Weights of a small transformer language model: MLP 640 SwiGLU.
Each number is 200 + 30 x the weight over its row's rms, rounded and kept within 0 to 999. Layers, rows and columns count from 0. The size before them is the row's rms in percent of the matrix's.

# gate: layer 3 MLP gate, 640x160, rms 0.112, rows 508-536, columns 0-79
# up: layer 3 MLP up, 640x160, rms 0.11, rows 508-535, columns 0-79
# down: layer 3 MLP down (transposed), 640x160, rms 0.101, rows 508-535, columns 0-79
gate508,094,233,232,222,245,197,220,205,240,171,180,185,180,223,198,221,186,211,222,153,183,155,178,187,133,180,211,172,189,219,189,242,219,294,197,173,204,225,204,179,114,232,187,218,175,209,239,228,206,266,204,171,231,190,247,174,197,209,160,219,216,200,201,193,219,160,208,158,140,135,180,274,201,152,173,212,156,163,177,192,155
up508,094,207,203,220,223,215,194,188,156,213,217,196,215,199,180,197,229,196,172,220,243,257,235,207,193,192,164,195,192,159,224,176,197,200,178,200,237,176,217,214,260,119,203,155,204,208,177,184,151,181,185,173,199,216,207,222,203,192,189,191,179,183,199,176,161,232,204,214,188,248,266,194,161,193,208,158,229,188,216,211,249
down508,090,252,215,233,189,206,136,208,230,202,194,234,237,202,161,155,176,186,168,199,225,150,238,192,186,164,178,226,220,171,229,229,235,221,192,217,187,175,191,231,178,243,222,202,226,229,249,225,225,192,164,257,205,203,199,201,180,180,208,215,216,180,202,226,166,233,210,187,235,219,135,190,187,244,199,167,199,253,244,196,209
gate509,089,161,185,211,163,229,204,306,181,176,207,191,211,164,188,240,191,117,142,207,177,143,191,219,174,135,243,205,235,252,178,256,231,193,192,239,173,229,175,167,182,192,250,211,145,192,164,209,168,152,214,246,207,190,262,208,213,198,182,174,184,179,200,241,229,209,176,176,184,190,183,154,198,217,195,231,170,216,235,186,207
up509,090,176,160,201,210,133,206,175,177,166,177,253,191,205,213,124,173,241,227,210,188,207,163,224,166,234,217,245,154,165,186,264,237,177,195,220,168,196,201,193,197,181,246,213,199,219,190,190,182,189,182,227,227,206,198,172,246,221,210,177,219,168,198,234,215,191,192,240,149,238,188,229,175,186,208,192,214,205,240,154,184
down509,094,184,180,220,154,195,170,198,204,214,208,226,238,175,164,231,247,181,123,276,167,194,251,161,209,165,215,156,198,230,184,139,179,191,244,229,139,189,193,200,198,230,181,216,218,173,202,177,231,196,138,177,141,187,201,228,180,186,225,173,189,215,172,183,126,188,207,165,218,210,188,170,239,217,189,220,200,133,202,249,275
gate510,100,243,178,188,186,202,244,210,247,167,200,186,219,233,216,173,154,239,200,197,241,171,153,198,264,231,198,194,201,178,196,187,178,186,232,205,257,245,232,208,266,174,221,217,223,209,184,214,206,152,164,199,209,246,191,249,172,157,198,237,183,248,214,196,216,185,182,212,163,204,240,182,143,155,229,188,192,207,168,222,201
up510,105,220,252,150,173,200,184,242,193,242,186,193,258,178,191,195,185,179,210,185,236,253,176,206,211,193,235,199,198,190,111,154,235,215,230,210,171,220,223,185,266,207,198,209,166,153,138,181,207,251,201,213,202,245,197,226,220,224,197,222,233,202,250,218,186,216,181,229,183,163,179,213,190,178,181,166,205,222,175,186,231
down510,104,213,235,218,202,249,179,188,197,212,228,177,152,196,169,248,203,179,219,195,180,214,177,182,182,215,194,228,169,195,208,230,235,206,166,238,164,226,222,162,207,181,161,242,235,163,219,217,167,267,154,120,218,164,148,190,206,174,201,211,225,198,217,227,199,165,188,194,177,227,187,218,236,197,211,188,239,267,209,196,168
gate511,096,220,257,207,206,215,178,224,176,201,200,246,166,220,181,247,221,195,212,204,207,175,238,179,208,227,157,255,240,240,168,209,166,187,176,222,178,246,185,236,199,242,198,223,215,221,166,191,208,140,208,224,207,165,189,182,191,188,146,191,208,200,193,221,172,168,160,217,176,234,203,209,186,229,185,242,183,218,259,190,229
up511,096,213,227,158,220,188,238,203,208,217,204,200,228,177,203,228,175,252,192,195,259,246,168,234,184,202,177,195,257,235,170,171,186,230,171,247,244,173,189,147,217,103,234,209,186,186,203,219,182,242,195,171,187,169,236,239,188,249,239,182,196,184,192,239,191,211,197,229,206,205,183,174,157,177,242,208,204,196,194,201,215
down511,090,234,194,277,179,212,200,212,184,214,220,197,184,165,184,191,199,174,155,215,183,192,251,127,134,199,224,238,186,180,189,239,191,184,248,146,190,230,194,223,163,258,175,179,245,184,156,151,237,202,203,176,219,217,151,187,171,199,150,273,247,311,207,227,184,225,218,211,221,196,251,201,167,238,247,232,174,162,199,172,169
gate512,103,193,195,180,206,174,184,195,248,191,157,224,264,202,197,268,232,267,177,148,209,226,161,209,176,214,204,202,247,200,214,204,245,224,197,199,209,235,212,162,251,192,186,250,168,156,207,182,209,213,247,184,231,127,199,214,196,165,194,173,183,220,205,241,220,205,213,197,168,215,248,237,168,164,227,203,205,150,215,210,202
up512,099,231,205,212,169,252,211,200,243,164,204,178,178,213,183,204,176,187,199,179,197,199,155,213,190,163,203,224,210,240,192,209,133,242,189,256,224,156,179,184,197,182,196,208,201,206,215,159,230,226,171,161,149,199,202,253,207,235,175,160,156,222,196,218,200,192,226,206,243,200,203,229,196,191,263,202,206,241,175,154,255
down512,095,201,191,177,177,175,233,205,205,234,166,239,172,193,202,178,119,213,186,230,220,185,192,154,209,138,203,171,205,171,192,163,224,191,223,200,180,195,201,272,191,257,236,181,184,197,206,214,240,171,190,169,250,221,165,226,176,176,199,190,213,203,233,193,232,203,221,193,163,215,243,195,239,215,216,196,196,139,221,246,176
gate513,099,193,231,221,185,200,184,203,239,210,208,155,134,197,253,208,230,179,169,164,206,172,261,220,228,212,243,207,183,226,192,231,182,223,203,184,259,222,211,202,190,205,205,203,207,179,230,209,185,224,212,210,171,166,206,181,247,172,247,174,174,211,206,228,195,220,197,291,253,129,233,222,194,158,213,177,136,218,245,212,232
up513,099,237,220,182,187,233,147,228,144,204,218,231,197,173,202,147,210,191,222,137,187,170,187,148,204,181,210,235,250,239,259,201,156,205,207,195,209,224,208,209,181,195,186,181,143,194,206,195,207,184,127,161,276,178,215,214,126,220,176,159,180,197,189,247,182,200,234,186,187,189,174,211,182,203,192,162,209,169,153,189,178
down513,101,209,207,181,173,199,139,234,189,213,210,188,237,223,240,240,181,177,173,252,189,204,259,175,250,182,226,196,195,207,190,215,180,217,205,180,193,165,230,213,219,185,206,170,213,132,250,179,179,250,163,194,197,164,187,235,208,229,242,222,194,220,191,267,249,216,217,174,227,267,162,233,207,186,190,208,218,208,176,255,220
gate514,101,231,171,232,208,275,242,201,166,229,137,184,208,188,229,159,241,214,204,220,201,230,210,202,253,286,182,194,166,250,199,283,223,152,239,184,239,236,195,230,185,216,210,172,184,192,241,185,207,186,193,187,221,155,210,186,196,180,184,176,207,161,193,219,241,183,212,198,191,232,144,183,185,189,189,188,244,163,202,191,178
up514,104,171,183,159,248,218,166,177,185,191,133,200,203,197,188,209,197,216,220,185,165,167,202,221,165,111,211,239,234,263,204,256,206,175,202,214,206,195,159,208,182,198,229,200,178,176,191,182,220,203,250,168,162,186,144,197,232,195,246,188,220,195,189,256,166,261,198,197,203,193,202,237,200,267,220,228,211,204,204,185,186
down514,100,180,239,219,161,191,240,199,173,211,184,162,224,191,207,129,214,177,224,211,184,176,167,234,216,195,185,226,250,154,169,185,207,178,232,163,139,182,154,233,199,213,211,244,197,209,216,144,186,238,152,224,175,220,226,229,212,173,225,219,171,185,195,150,178,209,225,228,238,170,166,241,219,229,169,132,208,148,243,215,194
gate515,096,185,237,187,186,205,197,209,230,225,202,237,217,206,223,209,201,183,186,218,187,174,202,214,180,206,200,202,240,184,187,185,182,205,189,158,236,198,176,266,259,190,235,166,189,165,254,245,230,209,184,161,180,175,195,186,178,194,222,217,211,197,190,160,211,218,166,244,173,243,289,213,196,255,173,173,249,181,195,228,260
up515,093,214,184,250,190,185,190,234,236,219,207,125,261,171,218,240,216,187,173,213,104,214,175,225,177,177,212,152,208,156,192,194,201,167,187,206,215,249,173,190,203,243,160,223,221,238,235,216,200,183,246,220,213,148,244,167,194,153,192,211,170,197,210,169,163,165,120,176,253,175,203,220,215,221,182,236,187,197,159,174,189
down515,094,178,192,196,152,169,246,188,207,199,220,238,186,159,180,147,225,172,188,215,243,196,213,222,161,148,175,150,245,241,209,178,189,220,246,211,165,179,177,236,208,250,258,149,247,198,177,171,212,212,223,215,279,204,128,194,165,222,177,167,217,242,219,223,156,219,269,203,167,206,189,170,160,183,153,241,223,238,224,243,197
gate516,098,238,241,160,232,172,172,206,192,174,194,135,183,148,219,181,222,180,213,164,176,178,203,226,173,153,227,203,171,224,199,145,175,227,168,220,202,123,242,156,160,226,170,179,215,214,164,228,225,162,195,192,181,210,139,199,193,219,167,175,185,141,202,272,162,190,161,221,205,212,197,180,243,200,215,145,174,159,226,227,203
up516,101,204,190,197,207,234,195,222,204,219,162,217,238,205,226,246,182,176,199,213,202,178,189,228,161,180,184,199,206,240,194,156,201,182,185,113,171,262,172,221,176,210,231,175,216,281,214,229,222,196,216,173,197,160,243,207,181,202,149,219,209,195,168,140,182,223,201,226,151,193,196,192,202,191,159,156,226,227,165,255,227
down516,107,165,194,218,224,231,202,214,180,163,243,198,192,219,205,193,159,234,196,227,214,135,191,198,245,180,224,205,244,195,186,200,171,247,161,181,196,166,231,228,259,238,214,130,188,167,208,192,128,192,214,147,184,198,230,202,181,215,160,245,247,199,179,198,224,178,176,228,230,270,190,259,174,200,231,163,164,176,108,181,268
gate517,100,253,216,135,213,245,181,244,237,186,148,219,137,204,257,218,249,220,196,220,197,166,162,194,254,193,221,180,216,183,171,225,182,204,149,240,206,220,258,272,199,179,217,135,173,156,254,212,166,195,260,163,232,204,208,203,244,191,217,173,125,188,183,160,213,232,234,178,160,203,179,178,223,205,180,189,223,237,176,197,239
up517,097,193,213,219,255,203,204,211,211,184,179,170,146,167,202,203,184,246,201,163,167,190,269,181,255,181,249,203,190,233,201,163,237,230,146,221,178,207,225,224,194,204,210,207,254,230,223,224,210,197,213,209,190,161,213,148,186,202,178,222,215,202,176,211,212,185,233,150,207,201,175,166,185,203,198,248,237,206,222,195,189
down517,104,259,165,229,230,217,240,155,218,169,155,184,201,225,193,220,189,228,185,210,244,173,197,186,220,182,182,201,233,149,165,204,194,204,151,226,252,244,195,169,183,226,203,170,175,211,243,209,175,208,216,215,198,238,228,222,187,199,212,162,155,236,211,132,203,131,181,195,221,178,229,114,165,209,165,167,225,183,180,193,199
gate518,095,173,230,209,211,237,257,163,231,236,160,186,210,227,175,162,178,205,182,234,207,245,220,218,220,214,212,166,162,210,210,196,183,244,201,209,259,231,195,186,193,156,197,205,185,199,162,244,196,224,226,148,180,217,217,265,181,158,185,171,181,160,227,212,148,279,241,241,191,231,199,210,245,215,210,259,171,238,193,212,246
up518,095,187,251,211,210,238,190,195,199,216,231,165,183,251,178,180,214,174,209,282,210,233,230,158,206,205,180,213,193,206,176,225,191,238,183,191,164,243,179,173,200,217,195,209,216,178,183,190,209,205,200,186,161,200,221,234,187,155,182,195,201,195,210,176,207,270,169,223,144,207,242,232,173,141,237,155,203,199,179,243,206
down518,093,196,182,194,223,189,209,178,200,202,169,263,181,205,224,151,177,145,209,179,236,223,203,205,183,184,182,228,141,241,133,238,232,216,166,168,250,237,186,189,231,200,159,195,227,196,183,225,211,170,210,212,190,177,168,205,190,192,208,244,217,189,243,216,183,148,124,203,242,173,179,206,184,219,195,196,234,212,212,181,187
gate519,096,222,187,149,271,165,173,215,175,179,229,252,219,229,203,223,234,198,232,204,159,192,254,186,248,242,189,249,234,248,226,228,138,189,180,191,232,215,147,172,178,219,209,221,191,170,198,188,223,224,185,197,166,166,200,199,208,204,221,200,214,176,212,166,217,229,217,194,224,290,210,186,197,237,233,205,165,170,169,218,176
up519,092,179,248,195,235,219,208,167,217,212,214,226,230,207,273,217,210,167,216,183,205,223,165,157,167,150,184,200,186,174,209,243,139,170,221,194,147,205,185,170,229,234,183,168,179,192,204,231,183,247,191,194,208,178,215,213,163,222,179,235,195,182,239,230,212,208,228,152,221,213,234,201,167,173,228,190,162,232,213,211,241
down519,092,156,168,236,132,186,190,210,202,197,132,176,210,173,143,203,182,199,204,214,221,235,142,221,240,209,241,205,200,168,197,245,187,214,177,143,203,196,173,183,225,171,188,211,231,212,195,241,206,216,190,178,176,212,246,147,201,200,205,149,212,188,201,207,231,175,220,225,157,176,195,181,174,241,161,261,240,233,197,214,168
gate520,101,273,197,201,222,224,159,163,198,215,211,248,204,201,208,183,185,237,282,192,145,227,211,197,249,209,250,206,210,236,203,246,192,211,244,211,215,221,178,141,246,227,206,181,205,217,215,187,158,144,128,129,206,192,250,211,172,206,221,173,165,217,213,218,188,188,239,193,213,205,214,218,213,207,188,180,222,152,184,249,178
up520,099,190,185,234,201,191,230,193,210,217,209,222,172,215,190,196,250,148,210,191,171,235,172,237,189,220,190,198,185,256,199,198,122,216,190,234,209,205,180,203,229,218,153,172,173,177,180,258,202,197,185,212,174,227,158,213,183,175,157,252,262,193,209,214,214,206,199,242,227,236,194,192,225,191,176,181,202,250,72,203,193
down520,100,166,177,247,175,162,162,224,136,234,210,231,146,220,189,145,172,169,211,224,184,174,199,215,212,151,203,247,185,157,211,247,236,132,202,157,215,268,147,220,238,210,216,161,225,200,212,204,178,227,209,236,208,171,204,208,208,158,213,223,207,196,231,148,164,202,177,219,199,203,209,219,169,246,204,227,187,187,230,188,217
gate521,099,202,213,192,219,145,153,251,245,201,184,225,209,223,195,222,213,125,214,151,261,217,200,259,199,148,242,218,175,187,221,169,201,201,202,164,215,197,214,238,229,187,192,128,155,186,222,150,200,175,236,223,216,178,159,177,203,249,177,165,178,181,183,268,230,221,170,169,170,227,239,207,191,233,224,210,242,183,160,182,198
up521,098,230,170,220,242,187,183,195,238,141,205,213,167,175,191,205,229,154,192,189,183,141,240,207,196,257,246,207,198,207,166,167,189,181,189,213,215,183,226,204,170,205,228,239,162,174,186,212,107,217,183,243,234,221,140,166,141,190,222,167,251,261,195,247,216,199,193,179,194,232,160,201,208,187,271,207,146,238,155,178,187
down521,101,186,138,198,196,193,194,184,186,225,220,200,191,254,239,157,157,193,217,204,243,224,265,156,192,235,187,159,241,225,169,167,172,203,229,222,218,239,186,178,252,166,223,192,212,246,209,221,166,172,189,168,190,214,153,165,210,194,196,197,160,202,228,153,209,180,226,206,155,201,216,195,245,136,234,260,234,136,159,165,145
gate522,103,232,219,192,215,224,186,230,237,196,174,238,188,204,187,191,204,181,205,198,175,226,244,146,195,265,252,205,207,217,207,195,249,206,193,188,187,178,197,173,247,198,129,226,218,231,181,189,254,204,204,180,190,212,217,186,227,219,190,182,204,222,151,182,221,261,155,241,216,221,171,174,166,200,249,228,198,135,209,207,185
up522,092,227,146,169,201,233,202,154,170,213,238,159,212,194,172,174,201,209,198,199,189,181,220,223,225,239,208,193,219,156,194,239,228,203,237,230,170,238,113,176,193,246,183,233,191,209,188,193,224,236,213,191,182,184,212,216,210,183,193,262,220,195,154,240,165,213,201,169,183,181,211,206,187,162,180,155,226,181,157,179,195
down522,102,215,214,163,181,192,220,192,161,169,251,268,215,209,217,218,154,218,202,182,224,195,256,172,244,191,202,197,185,253,210,178,170,204,174,209,141,228,227,196,138,140,235,192,206,172,203,199,217,205,183,189,217,205,165,228,206,231,216,166,215,177,191,206,249,207,232,144,190,191,146,223,155,223,193,224,212,181,184,185,211
gate523,098,208,199,198,232,232,164,264,219,177,177,210,201,177,185,195,243,185,226,221,216,207,212,179,197,181,197,159,212,198,181,215,164,196,195,207,231,174,181,199,190,201,221,197,185,130,167,241,208,219,156,188,218,216,259,246,191,233,212,285,192,177,200,165,202,316,179,188,182,236,186,211,207,245,171,196,215,230,215,179,157
up523,106,162,210,172,153,217,218,187,217,202,203,195,255,186,183,141,207,162,234,235,178,202,204,180,185,240,211,186,237,177,221,220,203,260,120,195,182,195,172,207,189,151,179,186,222,238,215,212,217,178,174,161,228,255,202,216,197,188,173,187,193,180,207,161,196,211,210,199,224,213,204,255,247,206,203,236,208,199,164,194,237
down523,102,217,207,167,177,151,229,220,209,208,202,196,183,219,237,152,176,199,164,188,208,152,153,162,208,216,218,186,173,183,191,228,213,198,268,232,198,182,185,192,241,210,176,109,153,253,188,156,154,148,190,184,212,149,188,232,259,198,152,223,220,145,223,210,172,168,204,255,194,221,232,213,183,224,229,212,164,183,213,181,197
gate524,102,178,221,173,251,189,247,234,215,182,216,195,231,210,216,252,190,248,269,227,119,194,184,208,232,192,158,221,201,157,191,227,216,214,235,181,173,152,186,224,217,158,177,189,209,193,195,189,210,196,181,148,167,156,183,219,211,197,270,221,161,238,198,228,200,216,181,224,216,132,220,202,231,185,195,208,237,187,200,197,203
up524,106,229,200,231,228,197,214,185,155,174,210,239,173,236,192,233,253,203,214,204,229,174,193,231,93,204,235,181,131,264,180,232,201,166,160,146,197,244,179,196,196,179,202,172,239,177,169,178,169,213,236,138,192,198,204,214,158,212,164,176,186,210,183,226,166,178,171,214,185,248,191,196,203,181,203,186,170,215,205,230,193
down524,097,163,186,174,216,168,160,235,194,191,205,203,207,176,185,228,174,217,185,191,179,203,177,177,178,212,252,214,227,188,207,167,221,205,205,193,201,121,238,215,217,218,217,205,217,245,243,216,236,190,228,134,212,188,184,208,219,156,229,284,192,152,219,202,182,183,193,199,191,209,204,202,246,202,141,168,175,214,211,207,197
gate525,102,166,184,220,177,204,184,210,173,130,174,175,155,190,206,181,231,199,219,249,182,170,199,196,223,206,198,210,234,185,153,209,200,248,206,168,218,201,195,221,224,145,215,215,168,225,187,199,189,145,244,164,247,193,251,176,202,184,239,243,211,171,185,199,202,220,192,228,178,162,180,236,240,212,186,257,208,150,191,206,182
up525,103,193,171,117,161,212,191,176,221,176,144,202,201,156,188,219,246,230,230,220,145,177,172,217,156,250,207,201,207,189,266,205,234,192,213,239,178,188,211,192,207,207,178,206,183,196,274,143,202,216,174,164,159,258,204,221,208,134,195,176,170,170,196,288,159,150,247,186,189,204,195,193,213,188,226,172,187,176,240,217,199
down525,103,179,167,192,203,164,229,203,191,200,230,206,213,158,183,175,160,165,192,191,173,195,177,210,241,160,181,175,225,165,203,125,266,153,219,220,194,192,240,256,229,176,208,199,144,178,205,207,204,197,242,210,216,239,184,182,221,172,263,203,233,234,209,245,195,137,205,192,182,252,239,234,220,171,143,218,201,194,255,211,200
gate526,101,223,167,159,235,242,228,191,202,139,173,174,157,256,213,176,203,220,261,225,182,172,170,182,161,182,198,191,190,197,217,193,249,172,157,269,190,206,201,171,202,192,203,230,210,244,221,229,166,218,247,258,201,193,233,209,180,211,218,159,245,276,210,170,163,198,198,219,168,223,259,192,185,179,234,214,167,193,192,209,182
up526,101,245,247,248,243,216,203,205,189,218,189,211,238,217,216,198,197,249,144,200,197,196,185,167,214,177,195,183,157,203,182,182,217,182,136,224,224,191,208,237,215,192,197,178,230,144,164,191,219,162,208,227,215,168,200,172,168,249,231,220,188,253,176,164,115,231,162,162,210,216,207,215,193,206,220,249,221,174,151,230,196
down526,096,186,214,221,203,275,216,214,217,184,227,236,177,219,203,204,177,208,201,188,188,188,176,229,196,253,149,214,207,198,176,180,208,224,187,218,246,220,226,224,177,168,206,214,189,197,243,205,227,225,180,247,146,261,171,168,197,194,206,151,227,179,205,192,204,173,196,195,228,150,131,212,166,192,220,217,158,195,225,220,170
gate527,096,164,189,176,254,221,194,213,208,183,176,201,192,235,180,203,212,215,148,160,250,183,170,182,231,231,164,170,158,198,168,166,179,196,178,151,160,204,237,204,215,166,228,164,212,213,231,201,216,191,204,234,204,213,190,157,249,163,189,158,174,151,229,237,164,168,200,220,256,252,203,167,247,229,210,198,205,214,209,199,207
up527,097,198,227,216,228,244,186,166,197,197,171,184,227,169,180,229,211,199,146,200,218,202,183,149,204,203,192,212,234,220,187,156,213,201,168,166,189,186,216,191,186,179,224,210,222,190,177,237,172,152,160,170,190,244,242,226,187,233,190,242,132,158,179,168,159,182,192,178,158,216,225,214,201,180,151,224,197,202,216,211,215
down527,102,159,252,180,218,233,214,186,158,199,121,287,229,193,206,149,240,177,156,198,218,133,178,208,232,195,230,201,163,180,181,169,148,213,165,252,203,179,248,241,205,181,211,219,239,177,256,193,230,198,205,213,177,188,227,202,192,213,230,212,167,226,210,180,145,224,191,177,191,192,178,247,182,221,217,212,208,208,184,182,233
gate528,103,190,275,196,187,240,252,145,227,156,212,189,168,190,174,197,214,187,235,202,203,144,186,169,181,153,179,148,222,190,170,201,168,249,207,168,218,193,173,171,156,215,234,175,158,194,144,206,238,244,234,257,167,199,205,178,229,210,207,190,215,170,206,180,195,223,276,222,186,147,178,195,159,201,202,210,150,157,203,251,161
up528,102,226,180,241,159,230,169,149,237,194,209,216,179,263,248,207,241,242,204,257,224,172,203,216,220,223,202,175,209,192,158,152,212,224,182,202,222,242,198,222,212,200,194,231,165,245,130,178,168,219,199,213,209,227,217,170,206,189,274,185,226,209,210,163,184,193,246,224,179,185,184,144,202,142,240,200,218,157,213,217,183
down528,097,232,202,234,191,144,157,251,205,186,180,134,235,187,165,219,194,136,242,201,178,215,171,160,226,196,222,229,193,216,197,192,195,183,254,189,186,197,224,150,209,223,173,201,194,158,210,208,179,240,145,185,191,222,172,155,140,215,171,169,186,202,119,240,245,204,161,255,175,186,175,225,178,238,165,195,213,261,207,127,204
gate529,101,171,127,228,192,215,276,186,171,178,197,194,210,166,252,190,170,216,180,145,235,165,222,173,244,185,220,227,169,223,243,211,210,212,197,127,200,208,191,218,193,225,218,223,248,182,180,128,169,195,185,204,235,205,182,190,236,167,191,249,207,218,211,203,184,229,219,177,209,231,152,207,199,232,213,195,231,243,188,214,207
up529,104,193,186,199,166,229,197,183,182,245,201,201,121,152,194,225,219,224,175,162,161,222,190,170,218,237,222,197,202,203,229,249,188,263,237,209,158,193,201,214,207,196,174,157,214,176,257,202,159,181,190,178,216,239,213,162,175,207,232,188,237,169,250,178,204,199,242,174,189,215,166,205,219,198,143,139,269,213,183,193,215
down529,099,204,157,210,250,205,182,234,172,181,159,179,206,214,197,225,202,262,227,189,240,243,166,208,177,207,212,210,172,253,192,265,167,221,189,207,215,209,251,138,212,229,169,204,198,210,162,176,204,218,250,178,188,172,187,175,188,196,162,223,185,160,186,195,200,148,166,137,157,173,208,201,211,200,176,203,225,203,212,209,225
gate530,112,207,194,169,256,189,216,126,125,153,226,272,177,203,219,229,236,165,217,199,209,229,141,188,212,190,190,228,186,180,215,204,168,195,221,192,216,198,213,207,218,204,185,225,220,209,220,187,217,186,216,225,206,156,176,173,173,206,192,191,167,187,204,229,142,198,202,264,222,216,165,201,227,185,196,197,243,130,227,131,196
up530,101,213,204,221,211,234,156,219,220,149,255,143,192,160,232,195,186,188,230,207,215,125,189,180,162,165,183,186,184,184,174,193,213,256,196,195,194,187,235,185,222,159,204,224,169,234,152,149,194,224,158,187,242,160,155,225,219,198,209,228,221,196,228,149,296,189,245,170,171,232,180,192,241,233,209,211,167,171,230,226,169
down530,093,211,208,244,167,189,228,196,245,226,227,215,226,169,202,237,201,195,194,147,228,190,187,202,261,152,149,159,209,175,147,250,223,188,218,168,191,170,185,213,190,206,192,200,142,204,212,187,181,174,224,282,183,195,216,200,181,209,198,198,206,149,211,257,219,200,168,229,192,222,153,198,201,121,176,183,271,217,176,283,249
gate531,096,181,195,203,203,171,244,208,179,218,234,173,204,223,208,211,154,159,191,213,151,264,234,259,177,209,139,229,212,172,197,216,190,227,126,204,200,228,159,175,197,145,185,167,233,179,180,263,192,205,144,187,182,187,214,217,182,240,206,181,259,145,206,198,174,216,245,163,211,178,195,151,213,204,263,185,152,194,218,253,181
up531,098,222,197,163,234,160,169,212,217,153,199,170,165,202,240,263,200,210,181,237,211,226,203,170,226,172,143,226,183,197,189,177,232,244,201,191,167,238,98,228,167,223,227,196,164,265,258,183,199,216,215,195,179,185,193,173,221,161,180,218,214,199,190,177,153,200,236,150,155,184,198,210,166,237,165,162,196,197,186,212,233
down531,102,212,197,205,226,186,135,138,206,226,174,161,167,218,175,158,224,251,163,212,197,199,200,209,246,250,218,172,177,192,205,196,206,213,175,237,183,199,234,223,237,188,224,188,206,223,159,164,189,193,216,193,183,222,218,212,214,219,207,242,180,183,194,190,262,198,254,194,218,245,178,208,232,216,243,221,229,203,195,158,179
gate532,101,199,183,211,194,195,246,248,183,190,187,204,148,234,182,183,200,124,179,206,208,171,210,204,210,218,196,250,195,220,215,213,176,157,244,146,190,192,228,142,212,195,244,196,183,191,189,147,208,185,222,174,194,183,138,159,171,182,221,183,134,192,233,149,179,198,173,179,176,244,203,193,228,256,195,226,179,215,201,222,166
up532,103,222,220,263,202,179,215,239,142,217,222,201,219,222,211,161,177,188,190,241,172,257,244,201,233,238,181,212,162,214,244,187,199,186,165,232,228,231,193,185,197,220,235,219,160,173,232,188,229,221,128,173,226,185,181,254,190,170,218,189,180,173,187,194,178,192,247,195,151,193,171,314,186,202,203,245,175,233,161,185,197
down532,101,278,190,199,204,181,176,190,177,172,191,204,186,213,190,241,181,214,205,254,176,213,248,178,190,229,173,218,182,179,244,221,168,231,219,220,205,178,180,202,209,187,221,226,200,216,195,190,190,179,202,169,167,212,239,169,230,155,193,178,183,261,185,201,234,191,190,207,161,190,182,235,189,165,213,207,218,293,165,157,202
gate533,096,230,257,189,200,201,188,181,227,175,221,232,217,241,195,164,227,180,234,203,247,244,284,181,218,208,251,159,132,195,246,193,164,157,211,173,160,203,211,159,159,219,220,247,228,138,198,202,208,245,199,208,246,236,202,229,190,173,171,177,237,229,150,219,177,194,224,194,227,183,244,244,153,186,202,185,228,178,255,211,155
up533,092,212,189,203,221,213,190,229,164,237,202,237,229,168,183,234,198,221,183,155,229,168,184,187,134,176,178,165,237,207,200,218,170,190,174,206,205,173,179,175,225,246,249,177,180,239,193,235,270,180,142,176,163,219,200,187,159,178,144,229,128,222,176,227,206,205,237,267,196,199,223,149,143,189,240,156,182,174,216,184,189
down533,097,229,257,241,171,188,204,202,213,212,190,167,232,234,208,170,214,205,197,168,183,206,249,133,187,180,188,235,214,257,191,182,201,191,181,208,202,183,203,174,211,156,178,194,223,175,166,176,165,234,137,178,231,142,218,166,250,229,164,183,266,200,209,223,183,166,167,193,229,177,186,193,265,208,230,201,236,228,194,168,205
gate534,099,211,159,170,199,161,190,171,197,244,122,165,200,208,214,251,226,212,174,214,215,213,228,207,217,162,216,213,196,197,250,206,181,169,210,184,149,150,204,158,148,190,215,215,167,194,193,215,205,208,225,180,207,182,203,226,167,253,191,196,168,161,228,207,203,167,150,201,109,194,238,223,168,187,224,171,226,250,222,226,182
up534,100,195,239,223,198,161,205,183,216,167,229,204,210,190,180,185,203,214,184,219,180,235,151,204,170,253,278,173,161,187,196,189,244,184,236,210,174,219,190,197,201,206,227,169,220,198,229,189,214,172,198,184,232,160,190,169,202,161,136,164,214,249,122,255,232,177,225,230,175,141,169,203,181,220,175,194,207,180,196,146,239
down534,098,190,188,218,170,237,273,222,203,178,206,222,170,181,213,224,176,184,157,208,211,239,202,243,181,206,228,192,213,187,210,200,183,236,193,176,246,184,198,234,180,252,200,204,178,237,245,178,216,235,148,202,214,229,212,227,203,234,222,245,200,184,224,159,171,180,216,207,214,241,212,200,193,264,247,193,204,262,147,196,202
gate535,101,204,191,179,197,239,184,175,185,184,190,195,200,194,189,267,196,221,218,189,213,162,178,242,114,226,222,242,202,219,215,165,238,228,191,183,188,192,170,195,184,227,202,228,197,245,181,250,224,184,194,211,194,198,196,152,256,245,238,197,171,245,246,205,200,202,175,206,180,271,182,248,234,174,210,226,244,199,219,182,184
up535,105,187,211,200,230,189,213,209,222,232,198,171,205,212,236,193,162,275,173,181,222,226,226,216,180,170,173,177,222,250,227,234,167,231,168,216,232,188,171,170,208,238,217,202,143,248,127,223,177,216,160,248,225,217,141,178,187,173,209,167,201,214,214,180,201,210,167,212,172,154,229,152,138,184,218,172,200,207,231,208,234
down535,107,165,188,196,216,194,185,218,182,203,253,169,197,200,197,219,192,156,234,165,159,201,212,233,203,175,193,150,178,181,148,169,156,176,196,183,194,218,214,223,219,220,216,185,187,183,200,203,162,222,179,193,193,156,180,220,177,177,207,182,150,210,188,195,238,158,174,153,185,162,218,162,186,233,183,148,164,123,217,173,209
gate536,100,258,176,163,182,195,164,234,183,222,171,209,196,219,206,188,199,177,207,170,232,230,178,207,176,212,194,206,162,251,224,221,215,137,197,160,225,124,244,222,184,219,197,202,209,168,270,218,174,205,221,177,197,177,140,268,203,182,215,182,167,194,182,215,174,197,182,231,241,228,189,205,148,196,190,175,157,220,277,190,166